Part of a small language model's weights.
Size: 12 layers, width 192, MLP 768 quick GELU, vocabulary 4096, 6.89M parameters.
Training: a variant of Muon for these matrices, 196M tokens, 11933 steps.
Each number is 500 + 25 x the weight over its row's rms, rounded and kept within 0 to 999. Layers, rows and columns count from 0. Numbers have three digits each. The size before them is the row's rms in percent of the matrix's.

# v: layer 3 attention value, 192x192, rms 0.124, rows 19-63, columns 0-63
# o: layer 3 attention output (transposed), 192x192, rms 0.221, rows 19-63, columns 0-63
# q: layer 3 attention query, 192x192, rms 0.158, rows 64-118, columns 0-63
# k: layer 3 attention key, 192x192, rms 0.153, rows 64-118, columns 0-63
v19 098:497520512475522468504480447516499511482479495474541499491524502533557479481485465509487534550483509481514516501504534462509445485492515502489495526498467526471506465526472490514484499539492486
o19 106:504465530535511499507520512505501535486566507543475490523512475502486530530515477500459473528498519498521469473451482505519488505520526526484525511519545457457485482492496523535513477513491529
v20 100:512495495560533512490493493492483500498493482494530498495471503493462482482548496539484491494477482493516471504459503515523515488501428483479496571507510470519539475513520517510487535517493513
o20 112:465498469492483502511519503528501508492479529498519544592484550505524517467489514478487489529554505490484512502488493493512522489521514482490532506513495477499490518516439479510512496475467529
v21 103:490477505536498490462504502528488513509516519483564525481529478509426478529524491495488479458498495482498502499498513479518525527527478486502476508524493521490446496509476480484510525502433493
o21 114:449535496486535490464447496514506496511519483485487505549482543555518532503468524475475533515518461525474499493513521497510487480512496488499516491490511537533540526520507480502497486509494511
v22 096:506509472497469437529464487517521505523482510538476512540522451498502534508491502512515497503502509496475494481511480549496498497496514419489490494477506523504458488490502521481497501513492490
o22 112:475536531468499533498524477536474470466541476481519489532490484484494452457468507527490471485491420516542501503515494495488519510514491503511469500522529529510518475497514460497463482481458501
v23 099:426521517461496511512504461468516460481471497488495498509491512531515552520555534517519470498501511521517537453547508496463458510504484518531521505544472531525528556520538504502544534476526522
o23 115:526419489490467527558543532499507505552521482516499545493494496482487515508534473495491504507467511501453518560504524491500525467499464500527477472535526542484507497519490534490469516527479471
v24 100:501489474514525491539505511561461463517488521467475497503516551536545511483488464522480439478478475523484497510501508450497473489539492497493474453512500525482497508514526489547493461498466490
o24 113:500542520481502499463465478462458545587510494497505510513508477479502519515537505468549514521518519498519498531463480484492529489522525444472507536473481501519489502440500503488515527466511474
v25 101:524468472480524484562476540530503487457484448513486492494503514524491473514524532512505493505483481475481495487513517505545513548505510500493514460463494426470492475488507506520483493469514516
o25 113:504530554521498507504506477494477516519477508497506504484502500475530513489529498490504494486482489521500463510465526510478492512489497551506512523553529469515500506529486504488497493469484457
v26 098:500488514478573461472525486497536504508485514448467502526480498458507504490494518511500517515523503457520466506458531456489506520491518511462487499487521478543496505499527504483547537527541521
o26 109:542523500471470501485509498503485514483483538526460491492524498514528498485526485519504517499496474450480523493513524528532533498499539538513511513491457490502507527521511505500531479474459489
v27 102:506514516479487469571492507477514510485513541497500506559528533524483480469495472494507553506463502477487489518513484496504516485493513504529465503495484510512515533485452547496483483510517500
o27 113:512477499496541458495499484542488534477440470496494502465446492486483542494492500515510487508482477502486486474505449488498453493506498522495476519522525531489483472529538496481481559542458481
v28 100:513508507458499500533505482496491504513501457508502446516472480496501528507506472515464490498456514505475515516475472491499473489542467505479483511499545471545485514460503544510507457473484488
o28 102:534501470507481499511468452489492479532499501509492463532457519465526515527488506478494518503473521499550470497459533550514500459513461513535472514525543510512533483504505472473476552517493524
v29 099:491479515529516481485517508502456549463543540528471440530490504483484499501462512504490488509487439515515519450532502486510445508545500505492479478475506483496504477496495462483516513510489556
o29 110:504533497520507488505463491506521501490483482498484515513469527493496467488492516530507504479540515472480446503496530480503500499524478484520530524506468527516502535509486520470496507477462508
v30 098:493517528452476452521457494505472517496488533497497432489520515496534459485477467495475509457488476485528515496486463504503546524526483532449530481472484514509514489509549508437552505481520496
o30 107:561492456502502494511518508491493477472476489485490485492476493505509487529529539488503483531482506491532487486523544513473495457473492493477504513515496502478461469489479506533461517575474487
v31 100:461512518487485499514502478520498515529486525495481503507491465503491512487475459538476486501492455508486536494516461544508513479479559556488472502433529529524550478484510503541485496511509512
o31 116:511501517460540478493506498503528503516486494487514485519534539411509488513497520466532509451516509480468464473478531533500483509473473486470501524521491491501501520517473510484508498460482472
v32 096:500533497501505504493519522485504515490517541512504559512485449485493507483517502466479490464498492462516480532479473465502514510475480473519496513466508477518498539479471500532518477519523456
o32 110:482432448496511526470444489493514501505505470504472513505475553505474497473477515503512520485479505551493514430487488514510508487489514528514532507487531475472503506467483498470479493510514506
v33 109:502502503512530486492544479507470501486480470526472535507498553503455500534480505503515537507498486449474496497508543518552481509483521509503527453498551434486465451494495518496515482468510518
o33 120:525557528517486441517532472516511482492493501487507509530512510507521498469500469503498501495459498494548533487455568494490479506487490465481517492528499504502504514487517517505471488435464501
v34 090:520550526499535504539526496528498519536501435543489531506554481430518493526474459480520478536527469512525519519543486516506485502468474505518514468502522502504501487506480489460503520487497487
o34 105:503514475522474519500527492523485497536551494450500529516462490475557486476487454517467515475544483530515477517502490471532535520523479523538481482494470511516497528492501487486474516459529495
v35 099:439538480477498493533507544506523462528485497507501476454502494523532524470486512497503518478469498508494493512535483521500517499489545525496487503523494496483513495502482465505485515506504528
o35 104:519509531488511501502498501515510522498552479517519510517489499469503525477525504496484508500511438507500494502514510467507483520540469459512468534522499540517476453533486481518482531521525473
v36 092:506461512550523474518514547484527498560514494554503492493504467495542533506504540483473533506502541438543469522504468533495498520469491471508526504467473476524521557480510506494508514496505505
o36 103:497470523460521469502526546552541496482553482496497505514458537534472548507500498502506484476525500538495546488509492456516511488508506521503464476483489531506525508484579495543469518467514477
v37 094:528473451530509456563547508526507494508507482509538554507489490488475509490455498523482484501493511508506523513523497497503500486484467514508511492472478512502503479508557478519535458508563488
o37 100:523452515517483538460537495474535505524522529474496508533496557545526468512511518491521481494470517501522497522458507491499466522507453509461482488494492475509494476476509457521485538481477514
v38 104:476535519464505488467487457441469480504498489504493490493491482507505495545517516501486517500488501492549468532496501501528467519483487521518505472512492504486525490553489494510497503499478501
o38 108:508475514551484507507529553501498500496473464532514461507537484533504499479488511483521485496491473482531494484479493522509531522470534477474550463532490468455499472487517521470505473533519494
v39 097:480519481500488492469506510511494511494534507504475483498528475527488507438490528490503542504513510496497462530475511517457502484470496498509476478513497491457463487465517508456530459452474470
o39 110:510503477527501524512439442507470468474522522513536485448473492479534489542512466503506498470472488491505544476494513492530488493506455487506465509485476510503511516522509523511447509477539487
v40 098:566497520530511501458522505518506503500488499495491508534556485530495524469487536497530483495509486481484518493491573478465480537484528465511474478496500502467498543532455489494512518503486474
o40 106:483491501516504528520487461495482476534536508453480516470503500512523464538526471487451484517520491488516474492486444507471445461553480520490505502485513526450489490463507499503505486447526536
v41 106:531504488561537519535531496514511502493503514491486495495528451504493540484519520516486538521490490486518486474510489456524483478471473537519508527494507492522504540465517504528500453523500477
o41 119:485440508534517513473510499463495525513518492509496492506458518524492498485493477495487464507496443495525523461524461520477488540529469475472466495476534495520471502555513526476507529480515491
v42 091:497486474512514512522509457508482501528515515503482486572536512492478484500507497525477505518506532520483498470453489546473517550535487481462538446507478536558473544488483505501480501517513519
o42 110:454493507478509460500444477510450466489510495481479527496468523499509473500482524455520501546516495494496519508529499487489532461493495532526479507494522543500454475502523485518482496494483506
v43 102:485489471496505530500474531519489555512525522514496458495488510507499501479488525489417521514478504481483464521520517544488517488497501532492485506453517499536513504528466490468496520511494447
o43 105:550518494492461495501519489499506522466501521458498484513488496473518496480504475475512481525520475477500481473513473492536488522514534476506520488502488505551491538488557470521461499527523477
v44 107:521528531473458489523493534493483480477500488519520496522495446507476507503463483493475483495516457415494491478521506475511514492477491498518503484502531494493514510491470500488505450491504490
o44 121:548478482494508475541545478481532496522508489462476494478508489514501437492492541509503507452476518510540459477502489492498480472502473521517510539469528468528505474513492487474554517478484440
v45 091:424533492498503486528474510494509461503457513554498482512550481524532543512503484526534474503531480521511527511500531494508468548485505496495480506481518483526516564503504487521476505481443493
o45 099:523532501490485494511502512512458497499507451460513528506513510472489478524499469525484492447475491500503513522501504497506529491499482528554478530517514512476497523484459489464517513461520442
v46 095:488515485497514479506493516506513476544494505470508494497449499528501471488543515545503461435532440448514492476522492478482544502511496527504486498511485474522489496510486517511457535490509531
o46 106:495531555495493514487518534529486505488493529542563492526481493533510529538513503497521524537475547526484511498539534521515467497467499491465536474521507462525484473488518452530504461520517485
v47 116:523540482510492514475476505528502480494488479471498511464475493515491460518531433538457469454498530530500526519519487462487537492478531492526462526516459475511478477492493515538491521516514476
o47 121:467454459462481515521481480500525520500507558490492498522524517464501504471490512458531510516482466496475504477467499509520486476505467488504499461496505525487526505532481464507523457488472507
v48 104:556523525457494514499499502468473486494513518524507527453478532524483514486494475495479505475476510483483529518475483508466514458456519479482542508497425506511522529493467475497512491514521529
o48 113:491515504532550492469513559500506491465467452500494483530526492499519504515487545511521515487525494526482460522514483503531531500454503522547531484518494483463464499502486549491503515525507476
v49 096:529523499502494504477518440472477486478489513514518508515519535498484480544504481528516453536443519527474479541482512480491497499514497498504484539497502496557474473525482504466529516524510463
o49 109:468484467480459510499507490531524513493510488467456505483495465495555449476474528513491518549504486502496502467508447542464539483520513510487536506485505495506505526472518486522546441504464591
v50 095:529530483515482506498502512474506539547490548513489491500529504496475499459527499505507503535543532546496478459510498474488512497543496497497494465499502474483478483465455524466446477474521445
o50 101:477493534460487517519449503514496521451521489489515515459465469499507455552500465519486516488498497476485485495518492486533482469486528504463492495491513518516523497513505529485568484475463509
v51 098:478478470517488507453462460491487486461491548467488515547516458517547502493522525519516477465457520488515491501541534481460526502507480508481541532505527486519472529530511532484496487470486500
o51 110:521465519525513523496520500491488499518532529508498507505485449498468506468496498529513494511530499485488478479519439512536484525525524517493536495469500508477480523521517540528456473540508523
v52 098:527520470508503508514544509469472471491489531477473510517513442470487506462478533480486471486572523485493485526462526471512491512506500542480490535525508495478514508490532489491493481530475494
o52 104:494493452497517499471474507502511512517532450472533516506488537497538479508511464542500520516497525521501485498512514491510474522511508542484538503458504483488474465473482481512566502525523496
v53 091:500480466468511506525493528504514506512506497506471460494513513489478546489508495464523503498462483504555531484503498511523504493532496514509495462509539478533542496515475488561471485526523479
o53 099:537511521523516488480490455471477477506488488484477512541474492480489468507521475500473504468535495519468480504501528533492482461447502457475480523523499470505491512475473515478485530466438489
v54 095:517519502538520469493483458505530520530442525461501496497574498480507489478511503508482517559488482509503461484491469494459468501493487475479523499483484520522510498468528530462500515498511468
o54 102:472489494491477526475487511458512479479519503487487506507494507499495478529484515485511463514498522441506539496478464483505479494499518489501464556523504507488498515484556539507498512467465514
v55 108:517537479526537468524561517493506497466509540490553510500480474500482510510524497501500479518501497497470470542503538456513466506510492545494488512494471515504478537494475504501537471562525475
o55 116:483497507537463518473442462515527513541546502516505547515471545531533470521506493499468475514481522484496540491474467469525512533521479493490493465534500481488518484447476477511588485532483503
v56 102:545503532528490484474484484500500497522523485488485444514441465455500455508489521510515522494490474503493501508523482506525483554491473524483470495503531491550553479491440502537490480532514511
o56 112:485518506533482476526488498535498486521490467531495489510499508503539557518494514508498491500497571489521511438509513492465470496485498478509590534549462487481462481505529475462496481484525509
v57 095:527517496442546533514529537466482496532528479487482495478498516492483475445523484495550550542471531541522517509503512514478474495520498463503563554498488524485494527507491502484488488501530460
o57 109:500442492548496514457473488491505503445509520531476493533469490494477511538464480502507471517501483493447494478480462518517495533495497513542470511509525501521519528487445499517501496519512504
v58 093:477457514467478521482545537530495511534461476495501483489510495480506514495505472508500512470539523469530483472489492497479518504540449490489494533481516522495503466498503522491506493489512498
o58 101:479478499491477520463505509519532479488448515520531472545524474543494465460489496460465525479522508495491464488541550527486518495468465500508444502485500496558511519483460497530559508516483512
v59 096:506500444482519489532518487497487510471505459503483496496498426496480559497485486543490484485498451502476515488514500519489528493471483527487459515457523503512449479500480523525439502508477489
o59 106:514537518541518514528528510482517483517458487497544543506467521509538449505522502514528492475505522501503487535478497481513485470530449469493518512502521477494522469535489465457518467487515503
v60 097:480506462546493519474540491489470527508504456500484499481514482491505487522536481525522507491547490542463466496467506526537499423525500508512546529524493495450517513466500525478474491528510486
o60 105:450507513503520526500463501520498538462480543525509486516512507535504485498522462535525443497498448449505499477506487502460480516517495460491463464491519494529529496479497514514533484475499548
v61 094:517497466484492487499520493513511513595502516536537486481461512537461518462495465499469498502523499474516504533488490498514494531510479461515503508470511449500510467509494481494515509487472510
o61 106:490518505503495480484539496525486466482519486507515484486474501448512506570441499443562509520503577513499475495471533507522493482453508535526503518496516517520461473447499490496461455472534480
v62 094:508484460488447563459465467509506495491488480475521478496510520485492508508498523488492499533476461531533469517530499477508492509536464526458546522483491501489511490513512535549545530476484512
o62 107:502484503501453529530540508482498480533443500525515494503459485501524466493548473525513473498474536511487478499509462501444475498485487512532507496502545490483511510494465499518459442501511534
v63 099:500521523507487495527506522524494533521476514488475513480532478536473522542481482477480495503510497528472481500480490516522456489502489521537511480471473515516490499475537478492522503536534493
o63 112:539479474512499509486489506478501488464493503490488507477471532482502472525532479462474468513473484523508513523469479520506515545472486486435527491510477491466513533514514534553517495477466452
q64 077:521529506486507479488519507490495464474488496481504492484516483531517507482511483456515486492525462530534492475501517497527516487493495464540494520524553514481485517534506444505541506526504464
k64 078:502501493511490461489529503478521518487560417472508535514489478489495496528482476502469548488502524464465512503486512560515536503485517500482493486519464508522518512480504457528470513479485513
q65 077:491510492515507535522471487509492470503504511538494490543476498480485489512496479519485478492476548515454459521493498487510548506483521492530497490482498485499488499476496478509500523476517556
k65 080:503537558480520539477497488520456493455482568506497507471502508535483493502504505491541498503483510451480466480535526501490482497509521522506508490518521478490535494521485529504508479515490494
q66 074:504547505502510508501524539466528519512516472513488478533487497516543506475499492495506527518513443492512494481530529449529480499482494472523503523511536540482497564462508450489548514490497492
k66 083:526498499479496495522502462475475510460522477557482520496492484466499554484487523500519476479500524533516523475506502495477534503452499502467518514495478531527501487525470553469499548518485500
q67 086:532545504516526498480515479486479522488481551492506469460490453514496523486520512500499445500518441512508480502457494454480451462474493554495478512490527488498474506542473512493518515546508508
k67 090:527459439492473484490517508490468534516496488518464490500507497483536514520522503523526533525475457500449505502481514517515479481486530452529552503511469506474521568466510503508524537486527482
q68 093:482532463486487501488504455509569512533520482508541516499522463485498486474487504499482513535502525487531468491497520499544492492512470490495473521491497493461457520480535480503513523497495512
k68 097:521488534495494480512532510474485481459542495530502523512492465477518514502461507491470468546491545532484510471502508548512548493474507517500509551469460556531518492558438515480488526531518493
q69 092:435477514465504519522492528475502429477517475499487488536549509469474499528521499503514499523466538507475436470538466511507475543503516490472484465494480510510478486500501512545500481458479473
k69 093:499499539466503510497490546499492473504499492473477482508479513512463504465525480492468516551485469482526503495513550474471536509517496491538539484544529476510479461473513518440501480528518515
q70 101:501485469493511519529502540489512470471534481497534533517492529486498509533519528494514511482515480458467518525527463485498539505504521554472470490486510525541484498507522469500526523504503511
k70 108:489497479549556501519488511496491550486473529502479512538526472508463474459532552481527501514540552522506487505513500484508467457525464511524495526459511499540529540497441523444512505507499509
q71 092:496522536471487475532492544497488438444508510517477494475510494481535519516518528481509458532479508529491485490487516531501482477494549512456468495508519454499476534533453545521493490501535498
k71 082:499485503505495490535485448545465456483460460484516491487466495517499516518430488512453508518501472483482494516467495501470465513523478453483530480532549529475490513499482497482476493526477501
q72 091:522504511469506479452517499468514533482509504479486491506477512516462490515498482493522477514507508446500512517482488440431432465521508500495465510478492454506488494514465512469520509543487501
k72 099:509500546502519514500536486498475481497496477533564502483488516531523513493485464555476515520487529508499455508468516535530529462458485514455489468506452481448519518494479499506482516499481526
q73 099:461487488480490510495485500540491531467509489482512534518535559502492486477488475517515499479467534523486513502509515468509503485486475435537501488473478477491496527504522483523503527510520489
k73 102:531498492471476473504480510553520460515504504542483480493473513513521466529513480497495535494533500455484525504489536474521508516540474477521500473491481537530480469505559529516513469519545495
q74 105:467503489485475512472476508548511512483521481486504540464538498494528460491490457463505548527475449488465553527460488486459474494516509503492514504466537499476495496473514493484494499522532513
k74 092:493546496481453480455502506483486503504480489512494480535498455497534482473476504545529483506515501520482497508481503481504461506486528482482506447455481494531456496468508500503464536482535525
q75 103:474528480502505511500564512510490478498522502512505491529550500559537533506512427505525479549471520496521485460457450467562483540503480520487525506520506518522565494493521488483534482506505473
k75 104:525516488497495503487494479475526494557469510504542436513488498476529493554537548508525487539497490489518519478514537545498507497478542459472515524454468471534522511460495522555515516495484525
q76 111:499497459472489529478530499526476534493508529517494481533517536528535486516477486510482498529523536483493515511498496519470491492487459517531513457438473461537496462495495485496483509506523485
k76 102:525505439557495497470485545484486477538537504487507526468469497502456517527489487495448527490483487518512511518499489512523492527561472479470513462514515524511526469503520506477521508560481489
q77 103:506506463486488497548522469513474476531519518513516502502497489522508500502480537523476471550525508479537469513511466506520453543477547490506501443514499527551436452526496488509521491515511482
k77 115:492463505480561489523552536545485520476502482506525476559534494453472487472534511549509522527489505492528470472449520521470478467508512486499506491487513485480484507453495519499477510516446510
q78 104:482478524506512495519541528473496524443522530550513516471495500536483482516476521519513502455498476481493509448556501523484500517494484526477516526524485513505465453506460501449491512540485477
k78 100:482498473523484496481499458548456522498499490512540464501506517488482502500497491488507476478478498494481509481543525531444498498524524481489503536511528513513556518473521529481471455563459469
q79 110:506537492526513538500507492490516500532509463499483468501478522528516522478502504551467517513493528476473504534478523499511436517521489498477515517486499479506495484536578471510547503491468511
k79 099:500490503531455504477476500484548515498505519536501506518492514504439541494537511492480512479468491465482524497535517504451476539512480498537458497541534491522517460495491499509492478525507507
q80 093:456473472500518483514480484501482487537532521437516472538473508505503523472504532495509481522486518509476464468509487525522474550510514485475464541481532508521483514502532543466494472498552476
k80 121:518499568510472511505457517517507459494498503473469473474526486547481503525525497482520427504517500490491531535492473508464440541519485484536462483464518567458490519494482510463488479497549501
q81 107:494483497519518536531509492484559504470512475501521538481497484519494513470492496473523524494507474497507554446503490508458498512493492520485495546566543500483487476520526505488571469505454485
k81 116:432495490459502488521479502501502468536505485477548522488477481527485445490461486497513511514482491527479501485506492507448512511493503507518524499548489502458508475525523519560508483501500497
q82 099:491542548521445527511521506530495475514458517490524493534504463494464497480488487447496457520493540446505489509537473472494475532494509521484496498506485487521517479492505542441503506493551519
k82 104:476460455530477518482455485517531477531472569506501529519491491526477496484531520507521547513520479500470486511550503517486516502500526506524509483496499557532514509445555483459540513474532507
q83 107:526491481495501491454543530486495452521494465509493502527482517502482550523474527506507532517446506489488475501527476513534504492561528494492517489499529501475473487516471477497505520553459501
k83 093:559495529493487488468517465492502467485508492549498479494474488482520475490501508484480486512494482467535540482480474469515472480470481518522533460480536455541479520504517464500515487479527534
q84 104:525532476500534523544519507468511514471476515539513464492482507487470527519468477498511497479465470478481532482513520467479512551548517451492532525474484543496518451460483523494510511508475534
k84 112:451534477521489521519476462515503468492531477484461528521474513537510511486461551500466525501502547510576485494481488495468528465533499506527477488493494541569487490524476475471468509445472494
q85 095:458494507507490490518482479517510523510516513529508464477515491478523533489486518513491469531495488474546537508494506535442503482506510485492498533522464495494476522508476543526482495520486550
k85 097:543525523488479527493496507518507475500517480510513493513484536472505500484465471541505491482551501480476457517457499505509556463515512474481527498496499525470492504521486522541503520477494526
q86 113:560498469523481510516457506474512514492473475471524507471495477517511459497520508528491503499472502503562480514500521484514494524521480518481529478468495508521534544479460515472521541527542510
k86 113:497522493524488471501512507437513497506471450473502479491481444478527456480511495454476482534501469518494474517508509548505484476499491510503515490458453520507465481483471518527472521464540507
q87 114:467498517552506544483521549505477503499527510484523484503501511509536498559530490511491523468506529480473550508474482471458516456474500483506533492474509499531540508507490517527446506505491461
k87 095:476484527496481482549517496498514532527516462490480459510456528516471464501503533483517523498494481485478514516554462553505499437465498472501491520505528499492509499487512482509507517469493493
q88 109:521506506517501507510504528481502435447524468474467509487489488524485494479509520528492506483488463538523493490478468443488518522532514526503499500475507493502523491493487505501496516512531547
k88 106:542519483511525510533487505484462533499492538495504505439527503515525489453499492469532515522517546489516495488518551470528502516509508486519500489515518529516471522524474500450545505465480520
q89 110:476529497499500494491511477505524489521461515495470530530469508507501499459485509473522528473500481489497485473496495485487468529502450519469487507482522491529481472534547463490473508473516456
k89 109:523467526493481485509489509463497472514559520537473500488538460518542463532478524499495500500516474537487473498506480497483511486509466491496462516505512507489518491453489530468506449494484520
q90 123:517543513498506501472506488520471477457522496522472449486507514469498516508465489519502514517497506494484504478502506514467439526534526479511470561491540496512511490454501464521561486535483523
k90 102:509487468513487554507517509449468530509431486496496497470508531510502503468531496487479523447523481540485491528477478516489481520500465478507517511508479467523529511520497486487502474503541497
q91 114:531492506503506495487504444518543477501518484482483452480517462539454484474504522511498497465522485473547485502489443495497487504483509453568488512502495511507445484476490518480481497524455514
k91 103:506485494481468481495497544501487498512469485491475483549502516514472505471567502467501516504494483496504473515520486538509534483495496528524500568462517517512517464517487514462462478566472492
q92 112:482497449486518473500482495498483504499483537488540508467487510465495503521489530477475525548500476471502519491496443502537495515496492527463495522515497488501440505478548505460515470523467481
k92 102:479479473540496516494492502509483489506553522494507520505527546507499503555475519505468495508475502526539490456539528505518492481456520457458518490494500477471507530492515496557489511546520485
q93 109:487556446484482507475506530518505540492541461473518523544499507504491499539515455521509470472525509526489503490499494459504551508490478519491514530462467498481495502495525501471502509517488519
k93 113:502491498527522488528468497460490513531515486479501504499541496534481504523448481462532502560468489454525501479472490513516509474498504504541449495477464485476510534483519496554469485515451544
q94 099:503507539516514555503516507491507517490450522497465503453480505479470524486475479535543485493506477498484489486501501527522466435500540482535499492486515497509536489493524479510516494480480546
k94 098:456495508506481525512559469484471497506491461534530538470496449489503506535491523518498527536503506477513490491520548506509493512472505513482496533517498535448455504501487510546454518520453500
q95 105:480509535470506485528507521519515504520479524489503522515499471494515523515490535467510473473496486554479510481518545519467494508495511487532484500516514502554457429442501492519458495528531486
k95 102:492446520537493500506464503489503473517508439518503482527492531508493464493495482538444474509476544499500526490506501529467470513502495507520500513482514510568502494461521504489483495505475503
q96 087:518486529529519471501485481460485499504472532502496493483490507526466525486472519484553492526471447496512515477492544486511455464471502535498513502537525478495470506509491457475536546513508487
k96 102:492541465505468485461525430489492481507527478510513488508507478494456518533540483538532490501495539530478467500494542498501526472469498464498508517509485512469497524505500507501493495542503484
q97 085:488484503487503499509487476543468529497516485454523525489524495468506446510520497551451495511516537509485500524550492519462523534506498493505485460465494506542526454461499515515459486516543483
k97 092:467545494519504489481484546501534466542470505521484473509515508510521489437517478487482511483494466446504519529499483502495473534546480504511521491480503491544482498491458503517475485487498524
q98 079:519509518495486507512492483492457496511477532478488483501476502525469514522529527517487506500495466484520518524524560543467489495472506469494540513517514478498487546490519465523517472526509549
k98 093:476519465531514497466536489522544520504512502525518506523482461465479485493517477506522524471525491507541484500481490574548506456479498497526471522508500488490518525510467473518532539521517487
q99 079:495454525481480442485478487467529485448543504534516529471546490469469547498502492466551471487469501510515507482472484490497501465467495511474482508525502430490479466520509515496446519476496506
k99 086:513516495517537480497556473516443445447475514500493462469479525503457468485502489516476455536504540488496493513501483465506431481511475502502469518477545515477505532508460482517491501484529480
q100 090:500508489495486533505480528470496453499490531498524508490448511480453527518488563493506496515509525542489487483463503523544517478483506501486488483482516566489479497501562494501481490479509507
k100 094:494499486481551465520487498489481505495501516495517503503480500464462481481498475478523477487483487533496475454528504474474474501503531535506472503511510488527483508474477511484559504583526535
q101 095:501540521523492504520550492498452518535495480502539485499512503545492525498496523517431499512534514523478494527540551501528504531509482517444480482488512520492529496488512507487475502511486517
k101 097:504496504513509513512507518535516537531466504493562506495505510476505485474527526516502506470488477520544488451492492485498523537490480483485525505519499450504490539481484512546517520509472489
q102 100:530522491464487495491461528461522499459522486513532520505498545563472509466476481544514511482492481520508480482548503491490512507462451489497505453526480531512491480471542491529523477507466504
k102 103:512473489458576498517495576505472503502475543462503490505471502503499462504476483486491451496509545512531511493452494499492526517501465507493501540481526509509472483439506508504482492542488498
q103 091:501491502506491520489502481500487478465497542508484519479517489457453534507476497474493500510518513493501510501510498468457545514499524476496505480498469487516537461496563498508463477473499528
k103 083:476505527492476489516499513481529516497492520482491517506507490501513520510476500547507478524482526499482510483529541508516458518510507500454471498509505498491510497498518535484502494504487525
q104 093:507494513504474496513512515463534521509479466484488507450547498501487568527424468450537496493482458548482475504521494513516509497472478483522489508498507552538548512510513470516487531502486517
k104 099:498503469480476511510516455451468540486567481542543520478506503441489558502525513512524480509489526527503495496514527498507494476465533504501483482478502568514486499477445526467494551515492463
q105 103:452482487481495544492523479458542551499547472498490475519526474490521471512486483518500442496477485450507497508522509519448565485487529484454474516475474522499495466486486523531458503503508449
k105 104:500490502487538506472552503512511521485511468461496505550533476462512456508433453515524516508491507471502494468499506504504488483498512508492543541502491499492548454543528529553483477542463481
q106 107:534478468486529539571561530484502449436485463493490506469487475473482486468503483465498504498522505507524484559503498505527495475482489512508508503491515513548508498527477532543542498515542472
k106 102:474495469479500555492520531530511496495526484512484502452497494530543456462512495508527530474525532526514494494491496490481492471490506515545455507494545481506437515487487480515514511478505539
q107 093:491505546471478463488549538432503525518500500529490500510505515451500528508529502467510481486497478487531495544476483496536462503502507493508501475483501510507459485492532516502527474517548506
k107 092:528510502497480510524476509496469476415486548493502522514503502539479527465499494499475504490536484500468512507521508506486476505498527466541493497495529531524462507500527492478484513474531555
q108 106:478512527458461572490529458485497489506508474514523454553488447500481464488505485459504472531492512488496468500507492500487475495494494481483494497449473520488518476498502478564536512504518492
k108 098:464470479461485528468524495552509510523461457540519562514495539505522506498462479513453511536477487489506516496488528503500477525471497501490499475507500467525498479488463474491532518478489512
q109 098:505554512496514502508442500558520485448454513483492524486489519533518529477452484483495491514512440468547498481492532520544498492497496463484499488506493491500530483505481475475505501458500508
k109 099:510483486473534461515444529500531513562521521497523499511465475533456469535484477498524488499490480521475513538496484470500535523503489493513469468517497503514454487518485518496454506464471537
q110 096:520519503520516486511463463495513480471499471488572503520510462474488532515492482473524467551481498516521531496512480469512542527552507520452504481528472517500515507539513490502487489504483448
k110 117:504429475539504448519462494473485496495493490501508496499502522484505495504519469537501526485537508475450512474514510538501481504471519472458478493528518513497554469512519511462506523527455489
q111 105:472523507485491479490483531512519448508503470449494469484452490517505500454503479526508518505503443467496489470503461511509497510513533517495501515502502481494486504506509470505529509518521513
k111 091:570483523507550515507513504534475549460516477478516473527517483491515522501518528462530450532513429514494482530546533537521506458505521542490498509503498500477478491451455473500537485503491546
q112 104:552496466502521520502497535480495510440480509505493524519482476517469483492538497514509493486494517445473435501482491454536483488486542476487474522526500528508505499514480562530483460488520513
k112 108:518535473491496532479513474498510481470522482498500499496478488525477517508524475494520526477466519467512420471546538475513506510488482496496493483546507492450474495482485522513505503502548484
q113 110:534473528486508549482496522505514501506475472500524501472537516483489520453477523463523540495528512505512510499561521498506508488516520537506506514492469484491494531534507480466490489504477510
k113 108:486516486536498535498501506503509491502501508460516492477507492482512513494477505539532482492537482546498508525541534493477511488499482470471519491465494549508487454486523471465428502510506467
q114 105:481519531543537551539469502499568486506491480503491505537487517495509524496501476498497496548462506489496493479492491519519487484487488459507531506487524507535463495522515467477506517515480487
k114 112:489487506474474511497469457497511471515530497465521501463445437463489489460474504506539490465506533502478495497498482502538447501501510513526486528485540436458460489478457523511520510505490478
q115 109:488520455523532505525498497508511529517468503514485489494499491489464529494502505484516443532519471487497503467476433485529528446511562515516515570497508500455519499492487477489489458519501507
k115 110:544505515512484489508473513547454498493506475519446568500487535518516517454505481493528522439530550517490496473478540513491504517536490529536535478504497512500520487501499496474493513490487500
q116 116:466469469527484450527483461469498492495463516489478502511502467491476502511496520524503515470509455458532502492488516508498525476529506566482488509501492517519512488466518494490482532465554497
k116 103:517538511497518479421505488538484502467522486456510528490536530509519479452466511474500498480539447557513488505524531500427523532489500535548467493482520466535526518486541517475508522497498527
q117 107:521479507542516522501467511484528480499531534486538528543512473496483494502504479535502502497491504479494463495474515471544504479451535500458488490479501497518497523503525466502461460515511524
k117 098:501483490484476523519494490560492553512464508472556505505529461449508499475569498500501479474484508490507474465471515533513472449479470520494518549498478520489531466510491500502476472475511415
q118 096:487501458518439533514447499480565486460467499517536536528465495505516533536503491527542535506512549506501478500489505458458496539447514493526508502504479505515506498539477460453475489519509483
k118 101:509516505526520523517503529502464499498478503539538494512494465484498468484454493451512491495491513532484457499480468504491510484515539542479494513518492519451500507505528519459447444528512497